config = dict(
    n_kv_head=8,
    d_mlp=832,
    norm='rmsnorm',
    positions='rope',
    qk_norm=False,
    bias='none',
    tie_embeddings=False,
    init='uniform',
    init_std_qkv=0.0435,
    beta1=0.95,
    beta2=0.98,
    weight_decay=0.055,
    train_tokens=547900000,
    steps=2091,
    dataset='wikipedia_en',
)
Each number is 50 + 10 x the weight over the matrix's rms, rounded and kept within 0 to 99. Layers, rows and columns count from 0.

# layer 4 attention key, 512x256, rms 0.167, rows 331-356, columns 64-127
43 51 58 53 33 42 51 50 59 69 57 42 46 65 45 38 35 56 72 37 66 45 45 39 63 47 49 55 51 34 79 52 46 57 43 70 53 59 63 46 54 44 69 67 68 60 72 42 37 36 38 49 55 47 48 34 61 60 53 63 42 34 47 61
41 72 43 27 68 61 52 40 54 58 58 52 52 43 29 44 59 62 43 43 69 37 39 39 58 39 55 49 41 54 37 52 49 61 61 47 47 64 56 48 61 61 62 51 53 63 59 67 63 39 39 42 39 49 52 52 35 54 43 44 21 46 48 61
66 34 40 28 56 57 63 58 55 59 67 25 32 70 51 46 51 63 55 45 32 62 51 46 30 71 61 36 65 44 37 23 37 60 52 50 44 69 53 57 54 61 38 36 78 45 43 56 57 49 53 41 53 59 54 28 69 47 33 52 49 61 63 59
66 54 54 56 65 34 51 42 38 45 66 53 31 29 34 54 67 52 43 49 45 65 57 45 35 57 79 43 64 62 37 49 17 52 36 44 37 40 44 70 64 74 57 61 48 50 57 51 36 49 59 54 56 60 49 60 50 61 50 69 78 55 34 56
63 54 44 47 48 28 48 29 43 85 40 49 56 44 51 59 56 73 52 44 36 34 52 41 44 58 45 56 45 45 52 59 44 43 68 67 71 51 45 50 42 59 32 60 54 60 21 48 64 85 50 64 58 65 55 50 40 64 56 48 29 52 57 61
20 52 57 56 57 61 45 39 69 33 49 57 48 41 67 57 63 56 60 42 37 67 42 67 47 49 47 68 51 40 52 62 64 63 52 55 47 62 30 49 49 48 58 45 34 37 42 42 51 26 36 45 48 51 38 74 58 67 58 62 64 47 44 44
54 38 58 43 48 68 45 36 63 44 44 45 53 54 62 47 54 64 38 37 33 55 53 41 52 30 40 35 52 52 58 33 65 52 71 52 42 61 44 68 51 60 70 31 36 71 41 68 67 41 56 38 74 47 48 46 22 68 56 55 64 29 60 40
53 45 48 23 44 60 25 52 47 53 42 47 50 63 46 53 60 55 52 56 54 43 57 69 41 48 30 34 74 47 43 64 50 39 48 44 55 45 36 52 33 69 69 29 45 28 70 58 38 37 56 42 51 68 32 33 42 38 61 48 49 74 61 49
51 73 53 39 45 65 55 55 58 57 59 45 49 48 67 59 48 43 62 54 63 37 52 44 35 52 66 58 37 48 58 59 41 66 68 65 52 46 46 56 58 62 56 53 40 35 61 56 37 69 44 47 56 38 50 37 70 48 51 57 49 41 44 45
45 46 33 32 47 46 34 37 58 36 85 39 71 40 68 51 65 64 62 55 25 46 46 54 46 35 55 41 50 49 56 57 59 62 48 48 44 64 64 44 43 53 70 64 34 58 38 49 30 30 43 58 50 41 46 50 35 45 60 44 52 41 26 60
43 24 46 60 44 49 23 53 53 58 34 56 51 44 44 60 46 51 33 42 46 40 50 60 36 45 49 55 40 46 60 60 57 56 71 49 58 65 37 44 57 45 49 52 50 55 50 56 36 42 38 52 61 53 47 52 24 58 53 50 56 39 45 51
52 67 45 35 36 57 36 33 62 50 47 56 68 43 45 36 54 31 63 57 65 51 35 46 58 47 43 53 51 41 72 71 31 44 39 54 55 53 50 41 44 53 36 54 52 68 51 61 43 47 65 56 29 46 41 57 51 47 51 50 36 70 34 56
58 72 50 53 31 54 67 63 52 77 51 41 62 46 41 40 56 59 36 44 48 54 40 58 48 71 34 46 27 54 33 39 44 44 54 53 55 65 60 47 48 49 64 48 49 66 55 53 55 55 36 54 63 51 40 54 52 43 64 47 66 25 64 50
66 39 67 78 56 33 72 46 52 35 39 40 63 58 38 44 66 56 55 39 36 62 33 63 67 50 37 51 49 38 50 61 64 41 55 45 26 51 48 66 38 39 50 22 49 38 55 62 50 48 45 50 65 69 62 63 57 28 57 47 56 52 56 44
46 59 43 53 63 38 47 52 84 53 47 55 59 59 44 56 54 56 41 54 46 54 51 59 45 46 41 55 67 45 42 52 50 58 38 55 45 56 65 36 49 49 46 43 54 56 66 40 46 60 52 31 46 55 50 47 58 60 38 62 34 40 29 43
76 48 52 55 54 55 63 40 53 44 65 70 61 64 45 49 46 45 35 77 31 41 46 55 59 41 54 47 56 45 37 63 49 61 48 36 65 26 46 40 48 36 48 47 63 61 49 33 40 42 49 58 70 41 55 29 48 64 53 44 72 43 42 45
71 52 41 57 53 46 57 58 68 52 45 47 47 48 47 73 37 49 48 51 51 27 28 40 57 40 49 60 44 58 57 66 68 51 38 41 45 56 53 47 41 52 48 58 48 54 48 48 63 74 24 55 39 37 58 53 59 26 44 50 63 54 51 46
61 53 43 44 65 58 41 52 44 56 60 65 44 36 64 65 45 31 21 53 32 39 51 36 35 39 43 43 27 56 63 47 35 71 46 57 49 56 58 56 51 43 48 47 59 41 28 62 37 36 43 64 51 39 65 57 40 60 46 42 37 47 60 55
58 35 45 70 41 66 59 57 48 47 38 40 53 47 43 75 45 43 52 37 51 55 47 57 43 44 53 51 36 61 48 31 45 44 39 45 42 55 32 69 55 28 65 47 50 43 50 44 51 48 40 60 55 42 74 36 47 54 45 68 33 67 41 33
58 69 52 67 52 45 45 58 64 43 54 33 52 09 50 62 46 43 48 49 41 66 55 46 54 54 67 29 43 63 49 38 45 53 43 56 33 43 58 46 43 33 58 39 47 66 36 45 43 72 49 56 13 47 44 45 58 45 55 58 55 54 38 57
59 61 44 52 41 22 65 46 51 69 48 61 51 47 54 59 61 49 43 50 48 33 67 49 73 43 35 62 51 39 66 44 48 34 73 57 50 46 45 45 72 56 59 41 53 49 44 50 47 55 47 46 39 36 46 38 53 49 29 40 47 76 56 32
60 60 53 40 34 53 61 36 59 55 29 43 43 56 48 45 40 51 58 44 41 44 57 41 59 46 53 57 52 37 46 48 40 58 47 50 45 65 55 59 42 42 49 49 42 58 48 47 45 56 41 53 37 46 55 48 40 61 62 58 51 37 27 50
59 72 29 43 32 48 25 37 45 64 48 41 57 57 50 59 37 68 43 44 65 46 53 37 47 49 39 39 38 56 53 47 58 52 43 66 53 44 53 43 57 42 48 54 56 71 49 58 59 47 50 52 43 49 53 52 45 61 43 54 24 54 21 63
60 48 48 56 40 42 28 51 62 58 48 55 52 36 52 53 41 62 69 61 54 61 39 49 46 66 49 42 43 47 42 52 42 58 52 57 32 44 45 52 50 72 59 35 71 57 55 34 45 49 56 67 45 60 51 48 59 62 44 40 59 58 44 46
56 46 36 44 57 66 62 72 64 50 32 54 42 41 50 49 41 40 74 60 45 52 58 35 41 60 61 56 36 40 46 51 41 69 55 47 49 57 59 57 68 29 57 59 46 54 53 53 64 50 43 43 49 42 52 58 51 44 75 24 41 56 55 59
67 62 66 47 66 66 46 52 56 46 47 48 43 42 58 49 36 44 46 48 70 47 68 54 31 27 55 49 73 63 37 44 59 64 57 67 51 53 38 49 54 37 57 58 58 49 52 67 43 59 49 56 43 50 43 37 45 58 46 48 50 39 70 58
# layer 4 attention query, 512x256, rms 0.165, rows 332-356, columns 64-127
50 44 69 45 50 56 53 43 60 52 60 58 38 47 52 48 63 54 32 34 62 47 36 37 21 36 60 64 42 40 56 26 47 53 39 49 48 45 49 31 43 54 54 42 31 36 27 62 39 41 53 55 42 53 62 49 61 56 39 54 41 46 58 46
46 67 78 60 59 31 29 58 44 48 43 70 45 64 57 55 48 59 62 36 60 44 52 42 47 40 76 72 48 53 59 58 30 56 47 55 54 49 58 53 52 62 58 49 39 36 63 43 57 48 50 79 47 43 56 53 61 52 39 57 66 73 44 44
38 63 41 38 54 62 59 58 35 40 37 57 39 52 47 29 64 57 57 46 56 74 28 46 68 51 63 58 55 51 75 39 72 45 70 56 61 64 45 45 75 48 41 63 64 40 58 50 56 81 54 52 49 45 53 40 71 73 44 49 41 56 43 40
64 46 45 57 71 58 48 47 48 60 57 41 49 49 70 64 63 42 42 66 59 42 39 47 73 63 37 59 61 56 32 39 56 67 55 58 60 59 45 43 54 55 64 58 50 44 60 43 63 64 54 43 59 60 30 50 54 62 64 29 70 41 54 53
62 49 39 52 60 55 34 51 58 54 45 38 51 56 43 53 56 35 42 39 68 55 58 50 47 54 51 57 66 53 64 57 56 58 62 50 71 59 47 59 55 44 39 53 55 55 63 37 69 49 51 45 49 61 71 41 71 41 66 42 48 32 75 61
66 44 54 52 62 52 55 49 54 48 56 28 50 43 39 68 38 52 36 47 56 49 26 57 46 50 46 67 60 38 44 53 56 40 58 44 47 65 53 58 48 66 69 53 54 45 48 36 55 44 64 54 74 73 63 50 52 37 44 40 65 34 48 49
37 50 45 79 60 60 60 39 28 54 68 62 58 46 37 51 47 51 58 60 39 52 42 62 69 64 75 54 65 25 53 74 52 46 53 55 51 73 47 31 57 60 35 32 42 36 46 55 41 59 53 81 32 43 65 48 26 43 54 41 41 51 49 28
40 33 51 41 55 45 37 34 53 57 54 54 59 33 49 60 52 58 53 46 39 54 31 47 55 70 51 64 52 47 31 52 33 45 49 53 50 27 43 50 68 44 67 61 51 51 53 40 52 62 50 49 36 66 52 42 44 54 40 65 42 41 42 63
52 42 55 47 58 58 60 41 52 49 34 42 45 52 40 39 57 56 31 52 36 72 58 34 41 53 49 48 68 39 50 47 58 29 51 54 58 41 47 60 52 50 48 44 66 61 41 39 33 52 52 41 51 44 53 52 53 72 47 46 57 33 52 45
62 47 46 38 46 44 58 42 39 51 46 52 44 40 36 52 50 57 65 57 72 57 41 44 48 46 50 51 70 40 42 41 45 44 62 60 35 51 47 44 56 52 46 44 44 47 43 40 36 45 35 46 58 66 53 39 46 47 59 41 37 43 64 55
52 49 40 54 50 62 62 48 58 49 30 31 34 50 50 51 15 56 76 37 51 52 65 38 67 58 37 49 65 57 49 29 60 32 37 42 40 55 41 52 50 55 43 35 38 29 67 69 54 53 56 45 50 56 46 61 46 49 50 53 62 61 43 54
52 42 43 53 32 64 44 35 46 39 66 37 62 55 35 39 53 51 41 51 52 68 50 56 63 38 77 51 47 60 32 26 60 51 51 61 39 59 59 56 40 55 39 44 54 37 39 48 58 44 26 47 31 44 59 31 59 43 37 42 67 51 50 57
42 27 37 55 56 46 48 50 64 46 48 58 56 25 39 40 58 45 48 44 49 65 47 53 61 42 32 42 47 38 44 52 55 54 58 31 68 62 53 64 61 64 53 60 62 50 37 42 45 66 64 35 34 59 41 50 70 56 37 52 51 57 44 56
69 73 49 35 64 48 53 56 67 39 38 36 48 41 37 56 57 42 28 52 58 68 39 45 61 37 54 53 50 45 46 60 45 61 62 68 46 56 51 65 29 61 65 37 45 43 61 53 52 41 47 36 51 48 48 47 76 57 54 59 51 43 49 44
37 43 43 43 49 48 53 54 35 36 53 56 57 59 41 45 49 35 53 52 62 69 23 49 51 63 66 55 53 57 49 43 51 35 51 65 35 62 44 50 24 65 45 36 41 39 64 28 48 44 56 78 64 43 38 67 50 56 54 42 69 44 43 59
55 42 32 33 53 28 52 64 77 55 59 47 55 59 48 38 43 55 46 50 43 56 41 50 50 40 40 27 30 49 64 45 63 32 51 40 65 45 52 48 55 47 74 38 40 60 46 61 41 47 50 36 59 61 59 62 58 58 60 60 46 54 60 43
45 56 57 36 40 46 60 60 36 70 41 42 43 65 35 34 60 58 54 24 50 53 59 43 58 40 74 57 45 52 43 61 71 51 54 43 53 38 63 35 37 47 61 54 33 52 37 36 54 36 46 50 56 63 46 43 46 50 32 49 59 42 47 52
32 24 40 46 41 62 69 75 41 56 69 55 54 51 49 51 70 69 47 54 49 46 69 50 46 50 37 70 46 37 83 52 44 60 48 72 51 41 48 44 37 40 53 59 52 57 47 56 57 56 50 42 31 37 43 42 57 52 44 58 40 38 37 31
68 51 67 55 59 47 41 58 62 65 50 49 67 56 43 35 54 63 29 48 57 64 48 51 51 60 49 42 31 61 53 35 58 53 46 26 53 37 58 44 69 54 51 60 57 40 53 46 43 53 52 52 66 22 44 69 57 38 68 52 46 40 51 49
49 56 60 63 63 75 55 45 52 30 48 45 44 49 52 41 53 42 57 41 25 55 51 42 27 40 40 57 41 61 48 61 63 49 52 44 52 54 50 45 46 59 55 54 34 42 55 45 64 72 70 42 46 50 63 59 39 65 49 45 51 49 67 59
51 57 48 80 49 28 41 56 46 53 38 53 50 53 53 56 49 38 50 40 56 40 60 51 45 67 43 27 60 60 59 52 64 64 38 68 57 57 38 20 52 39 44 60 50 54 80 53 42 57 50 50 59 52 37 68 45 38 40 45 50 61 53 52
50 46 56 66 52 36 33 49 61 50 51 51 49 59 44 72 50 71 24 47 50 68 46 31 52 54 49 49 56 59 53 39 51 43 56 52 41 57 40 67 60 40 51 44 53 50 33 41 50 56 60 37 55 69 62 53 38 53 53 47 49 51 49 40
60 56 49 49 57 55 48 57 39 62 63 53 44 44 47 51 61 51 52 50 51 49 41 61 57 45 65 60 44 21 48 50 60 43 43 50 31 45 60 67 54 53 50 43 34 50 45 32 46 58 43 64 67 40 37 45 62 54 65 52 47 47 48 31
57 43 53 30 41 41 41 38 42 43 57 37 42 45 37 53 52 49 44 44 38 55 37 44 55 40 42 55 49 57 51 65 56 61 48 54 68 37 49 43 41 41 40 44 56 53 54 41 44 52 32 59 44 45 41 48 46 43 44 37 47 48 34 52
57 51 56 49 51 42 46 66 37 51 56 58 43 44 53 72 53 44 62 32 56 47 37 46 45 58 45 51 35 48 59 40 43 53 51 65 44 39 59 38 52 45 40 63 54 59 51 52 33 39 47 61 62 57 53 51 53 52 39 52 53 59 40 63